{"intermediate_size": 1024, "hidden_act": "gelu", "norm_place": "pre", "norm_eps": 1e-05, "init_std_qkv": 0.0181, "decay_shape": "sqrt", "final_lr_fraction": 0.0, "train_tokens": 502700000, "max_steps": 7671}
Each number is 50 + 15 x the weight over its row's rms, rounded and kept within 0 to 99. Layers, rows and columns count from 0. The size before them is the row's rms in percent of the matrix's.

# q: layer 2 attention query, 256x512, rms 0.0242, rows 0-12, columns 128-255
# k: layer 2 attention key, 256x512, rms 0.0237, rows 0-11, columns 128-255
q0 095:46 47 38 54 41 71 69 29 48 53 62 51 53 34 27 40 46 31 22 53 56 66 26 50 44 31 24 49 49 54 61 70 48 67 48 30 51 34 67 48 24 60 54 69 45 46 52 55 34 36 65 69 41 54 41 76 51 56 99 57 64 51 47 38 81 35 40 53 44 52 29 36 38 52 57 37 63 59 48 41 44 25 57 49 54 46 29 55 44 51 64 44 60 56 37 49 58 56 39 39 54 10 46 46 69 33 28 62 46 41 92 64 70 67 69 54 32 39 56 82 33 54 57 59 54 51 63 44
k0 089:60 13 30 40 49 40 40 42 41 38 48 55 77 72 40 49 51 60 42 17 79 40 43 51 51 41 62 53 49 49 56 41 28 49 49 34 62 61 35 14 33 55 53 51 40 52 39 55 52 47 74 37 65 53 59 35 64 35 42 13 24 51 42 33 55 61 60 54 49 57 31 55 54 54 57 61 63 59 40 58 31 50 58 56 80 66 35 46 50 52 55 78 56 59 38 48 19 57 49 63 54 44 51 16 19 65 57 42 27 34 72 49 36 48 88 58 27 29 49 55 88 26 55 40 38 61 45 53
q1 090:39 61 35 57 53 17 78 50 59 66 28 95 29 34 47 49 49 54 74 44 51 39 33 54 28 50 64 61 54 39 36 34 76 55 58 23 33 18 44 43 33 52 55 41 60 27 49 45 29 96 47 57 55 71 62 64 45 29 23 39 64 40 55 26 67 45 40 43 42 04 46 47 45 37 57 32 27 52 58 51 65 46 45 52 61 77 53 63 79 72 69 71 34 43 40 56 86 52 58 47 31 75 38 59 25 38 82 41 68 46 45 32 51 53 37 59 39 19 62 53 36 38 47 33 41 60 63 67
k1 095:42 40 51 77 35 31 58 50 58 28 43 30 44 57 29 45 47 49 36 13 37 44 77 39 56 34 62 60 50 80 58 45 65 56 46 57 54 75 50 49 13 57 43 70 62 58 44 36 64 47 26 31 54 37 59 43 60 57 60 40 43 71 50 85 49 70 52 72 49 57 37 63 42 42 82 47 44 52 54 47 35 62 51 47 64 34 69 40 65 51 39 37 36 37 60 30 54 63 58 65 59 33 58 67 67 53 32 43 56 43 65 66 47 57 74 30 37 79 56 53 51 38 42 23 56 58 44 31
q2 088:55 46 48 50 46 74 42 60 54 33 73 60 56 64 38 56 33 23 51 52 57 52 50 53 51 67 17 55 29 58 83 62 54 31 33 79 86 65 75 43 48 40 32 49 60 52 49 62 80 45 54 53 72 50 33 38 63 68 96 61 43 46 52 59 53 47 43 73 42 63 58 54 53 54 68 61 64 65 47 68 56 62 61 73 44 44 39 55 34 30 42 29 56 50 68 34 52 56 44 30 58 22 49 56 89 36 37 52 60 66 75 77 36 48 83 46 57 48 52 55 53 42 78 67 48 46 42 49
k2 083:44 59 48 33 46 56 51 59 61 67 47 75 49 22 62 50 46 44 44 65 66 55 42 54 55 43 47 64 59 30 25 30 35 49 59 54 46 53 22 37 91 36 47 38 46 52 42 55 36 47 66 55 51 47 46 65 23 40 57 45 73 37 62 19 45 26 44 29 61 67 48 54 60 60 37 37 52 34 44 43 59 55 55 34 14 47 53 66 55 42 68 49 76 41 32 64 46 45 59 58 16 45 42 25 61 28 46 53 31 47 27 16 52 37 09 56 47 40 45 42 33 81 40 60 50 68 70 70
q3 088:72 57 62 40 47 60 56 60 52 46 49 54 76 68 49 51 61 56 37 53 45 58 62 27 75 81 50 28 45 48 64 60 50 42 46 80 52 88 74 71 52 72 56 56 37 79 44 71 59 34 55 39 47 39 23 35 45 74 53 36 63 34 47 61 41 36 48 56 37 69 39 66 65 50 65 60 56 32 43 41 41 62 50 65 43 15 64 16 36 23 46 18 57 66 66 45 47 20 69 49 49 39 65 36 68 60 46 63 57 49 75 59 47 41 80 53 68 53 50 20 51 52 53 69 47 42 53 50
k3 090:39 58 40 40 40 56 33 74 36 71 50 57 49 34 70 66 52 65 50 78 49 67 27 60 30 44 48 56 33 39 28 53 37 44 54 47 61 26 55 57 75 34 43 22 47 60 42 46 47 50 66 55 42 47 64 57 22 41 51 47 43 40 47 09 47 28 50 43 40 51 36 37 41 44 09 48 40 34 74 56 59 28 50 29 14 55 35 55 52 54 76 48 62 50 36 58 51 41 44 47 43 46 19 52 54 44 58 58 34 47 27 34 53 31 09 58 55 53 42 64 65 58 57 55 53 42 46 70
q4 099:61 29 21 51 52 29 19 48 47 49 37 33 71 51 56 48 42 33 58 64 55 46 32 54 62 63 66 52 69 38 61 72 65 59 44 39 68 82 60 54 45 55 58 61 32 52 64 66 34 67 44 34 52 57 41 59 82 56 31 55 77 42 41 48 42 25 71 61 68 36 43 49 37 36 54 60 58 43 60 29 30 36 32 20 98 50 54 31 37 64 56 39 65 40 54 56 58 62 50 33 59 57 56 38 71 74 34 46 45 24 74 59 49 59 70 60 61 65 76 27 66 84 38 49 49 49 34 25
k4 097:25 63 73 38 40 32 47 39 47 55 56 58 22 28 34 51 34 48 43 31 34 99 74 57 51 29 58 31 52 47 33 48 50 59 75 46 38 43 72 32 26 46 58 42 35 54 45 59 23 33 47 44 48 51 47 16 28 45 62 43 57 49 46 48 69 50 69 41 65 58 53 43 55 51 60 33 31 38 45 41 60 73 62 48 41 45 43 61 65 71 61 59 57 65 46 15 57 60 69 26 44 57 42 62 35 64 59 41 41 62 81 78 58 41 82 49 61 32 22 27 50 46 23 42 44 34 58 35
q5 090:58 42 48 58 57 20 51 32 48 43 47 68 36 51 64 45 67 77 81 46 51 40 44 61 29 21 66 64 67 34 31 47 42 78 66 36 32 39 43 36 34 64 44 49 44 29 57 56 44 72 31 41 36 46 79 59 44 46 22 55 26 42 69 62 43 83 52 42 71 14 56 62 34 61 50 50 40 57 38 55 59 39 44 29 63 52 47 40 50 96 40 54 37 42 55 57 69 40 45 63 39 87 45 46 14 68 59 50 56 58 31 37 41 72 20 52 57 41 54 48 55 42 51 20 51 64 70 51
k5 087:38 46 53 70 53 39 45 52 47 57 52 27 44 70 28 32 72 40 50 42 33 58 59 64 63 54 51 45 49 81 48 55 69 56 66 74 43 53 58 64 05 55 33 55 58 62 52 56 59 66 35 37 50 60 50 38 50 45 42 49 49 54 28 70 66 76 61 48 39 39 45 58 35 40 78 49 41 41 53 48 36 65 49 53 57 49 71 49 55 31 40 50 48 40 59 51 56 56 66 44 75 26 63 52 49 63 55 56 70 58 72 70 63 34 86 56 47 68 62 47 63 31 52 31 67 37 41 38
q6 104:43 10 72 54 56 58 61 77 72 44 68 64 87 58 25 36 64 35 46 64 61 42 56 52 50 61 53 40 53 55 68 67 52 56 75 50 42 59 60 42 44 54 51 51 42 61 37 56 55 36 58 47 66 51 62 33 64 42 15 64 57 50 53 60 41 50 53 68 61 58 35 42 33 48 41 66 43 54 36 67 46 28 66 19 68 57 55 53 63 82 79 16 45 40 77 24 51 62 83 39 43 49 61 62 58 50 46 40 50 62 54 45 67 51 50 71 51 63 59 61 75 75 36 54 56 43 40 41
k6 101:55 28 49 62 58 38 41 55 42 41 46 59 63 42 63 51 67 32 50 78 87 82 53 52 63 51 42 63 52 43 60 46 43 62 18 53 72 49 45 39 61 30 31 55 29 50 40 55 34 41 47 28 31 45 23 73 40 46 68 09 62 55 73 29 55 13 37 54 29 42 55 24 40 68 39 50 69 38 27 46 56 75 47 82 31 64 16 38 33 31 45 56 41 55 50 77 59 37 57 54 53 55 62 44 45 35 48 71 40 54 27 57 46 48 42 37 45 45 36 28 34 62 53 57 55 32 68 58
q7 098:61 42 37 41 36 55 68 49 21 28 60 51 27 65 36 37 43 44 60 43 86 75 28 57 57 54 29 56 54 67 58 51 64 76 38 45 63 42 48 48 34 26 56 65 58 33 86 16 50 22 27 51 57 24 75 37 58 49 59 64 39 91 25 63 44 58 49 49 41 49 41 47 36 65 57 43 67 45 36 54 64 51 67 56 41 45 78 64 59 67 51 47 61 63 41 43 57 48 87 38 72 55 28 62 21 23 56 55 42 54 66 59 48 51 45 44 59 26 56 40 54 48 67 54 27 54 28 30
k7 092:47 88 51 50 68 30 56 48 17 64 50 28 58 51 34 55 58 51 35 29 26 72 58 46 45 37 56 38 45 59 44 30 25 38 47 36 25 50 51 49 31 74 25 51 36 82 56 49 59 65 85 44 56 61 58 20 54 63 45 45 43 26 25 60 45 62 46 51 48 39 13 53 35 62 47 37 41 50 71 47 50 39 74 31 92 47 42 53 54 29 28 39 23 36 63 49 60 34 38 72 22 53 67 58 23 69 66 31 48 65 64 38 46 44 78 28 40 38 59 66 22 34 50 39 49 64 65 35
q8 087:67 68 61 42 58 42 72 56 57 13 49 66 22 46 49 53 50 68 59 49 37 41 70 51 31 37 31 37 55 41 42 60 41 46 69 53 56 63 59 60 31 50 40 73 83 49 65 52 60 57 39 53 71 63 47 50 64 50 79 26 27 70 41 68 66 86 30 61 50 27 32 49 42 56 40 67 52 63 54 40 67 62 44 66 42 41 52 59 50 92 55 48 47 41 30 41 47 44 42 73 47 47 27 49 26 40 76 80 60 80 40 45 26 54 27 35 57 46 56 43 17 52 56 55 16 57 78 37
k8 083:49 70 31 53 66 55 58 37 44 27 53 46 54 56 41 55 46 43 71 50 50 54 54 71 63 38 44 37 56 42 38 33 49 55 38 48 38 80 62 61 06 52 22 34 54 39 57 65 57 20 33 36 56 42 60 37 52 49 48 50 33 49 51 59 22 61 36 54 51 51 60 76 47 44 71 33 25 51 49 51 51 69 63 29 71 31 61 66 70 51 46 56 41 21 58 44 62 63 67 38 51 75 65 64 79 65 37 57 63 55 47 42 62 64 60 58 36 52 56 53 46 60 39 28 67 69 25 49
q9 098:22 45 38 52 55 33 47 72 52 48 45 57 64 57 48 56 37 58 31 33 31 39 46 51 65 81 75 75 36 37 59 51 61 60 55 69 69 39 53 60 49 28 60 21 46 30 66 28 48 49 58 72 57 31 50 46 53 46 42 77 55 72 17 23 39 31 66 42 36 59 42 43 34 41 62 75 60 30 46 48 41 88 45 62 63 45 40 43 48 26 60 29 48 49 31 41 43 46 75 73 74 62 36 39 36 29 43 26 60 45 32 45 41 45 34 44 78 67 23 49 53 72 53 32 41 47 55 58
k9 092:43 63 80 35 59 52 63 66 52 55 38 47 47 29 64 59 55 20 51 55 39 91 53 60 21 32 40 56 45 66 54 60 28 59 34 74 33 45 35 53 79 69 32 27 42 53 36 83 59 59 69 77 39 41 46 49 47 31 63 48 44 32 67 31 54 22 37 34 40 62 00 44 50 60 26 42 44 55 61 45 42 16 36 43 32 73 46 39 25 68 28 38 57 47 49 48 52 55 25 59 31 52 57 63 26 67 62 47 44 53 30 51 52 37 30 44 44 62 45 61 33 47 58 45 56 61 56 88
q10 107:41 50 51 58 56 52 75 58 70 31 64 43 49 38 32 31 45 05 77 57 41 29 52 58 48 18 76 56 63 68 48 78 43 46 50 38 60 55 77 57 27 36 50 54 64 36 41 49 54 32 50 36 31 69 41 61 48 52 67 30 51 30 62 70 50 49 34 51 65 42 45 55 60 85 54 34 50 67 75 33 80 48 73 25 68 50 30 74 44 25 53 67 38 50 57 57 47 47 39 40 38 50 57 51 69 54 46 58 64 63 39 70 42 80 45 37 31 38 57 69 49 29 59 45 53 44 47 48
k10 103:55 28 34 29 58 77 38 49 54 38 48 62 40 90 37 69 27 61 70 31 74 54 54 19 46 36 16 44 56 61 50 31 59 32 51 55 44 92 36 74 27 65 44 95 55 22 65 57 52 75 42 47 72 51 43 21 29 46 68 51 37 77 56 56 51 40 64 30 46 39 61 34 45 51 58 35 70 44 30 49 34 59 57 48 64 46 85 54 75 60 74 61 31 41 24 46 61 24 53 65 80 40 59 34 48 41 33 43 42 52 59 34 56 55 42 37 40 47 72 49 63 39 48 46 44 65 54 46
q11 086:57 52 50 33 46 25 33 50 57 60 46 36 45 53 58 45 51 77 68 47 75 33 38 61 86 50 47 63 75 59 32 37 53 68 55 44 63 38 49 53 55 57 49 66 48 56 60 35 52 78 49 31 21 45 42 59 47 62 08 60 48 46 38 63 55 60 59 43 53 61 63 59 39 57 68 51 64 39 48 57 23 63 56 34 78 50 59 24 64 63 34 61 59 50 52 62 48 65 87 56 62 59 49 21 64 59 42 59 41 55 54 37 41 36 76 47 49 64 52 41 44 48 53 46 28 57 37 38
k11 086:31 56 49 54 58 56 42 39 58 65 43 63 60 51 39 51 60 78 68 40 38 81 61 71 54 30 59 44 27 70 57 53 50 53 43 51 22 49 28 39 42 71 66 67 37 36 40 60 38 48 45 60 38 46 59 22 67 33 39 10 16 24 32 68 33 56 64 69 57 30 44 40 40 52 55 50 12 32 76 49 76 40 85 27 72 51 80 70 44 33 69 48 34 60 37 61 46 80 51 42 68 58 66 86 49 48 19 39 60 44 49 67 59 60 57 35 60 32 57 51 45 54 63 38 61 39 74 25
q12 091:65 62 58 41 41 61 48 49 67 47 56 33 64 52 47 57 43 57 40 53 60 28 71 46 75 68 48 25 56 56 78 66 56 38 37 86 45 78 63 59 87 54 49 60 43 65 32 52 62 22 53 48 44 41 45 34 58 51 45 64 45 58 43 58 49 57 72 47 33 97 59 50 63 33 49 55 59 72 48 40 48 78 62 68 28 42 57 71 48 35 38 50 47 55 66 60 28 29 54 49 63 49 66 50 66 48 25 44 65 58 72 61 50 40 51 42 78 79 42 37 45 65 71 61 38 57 54 45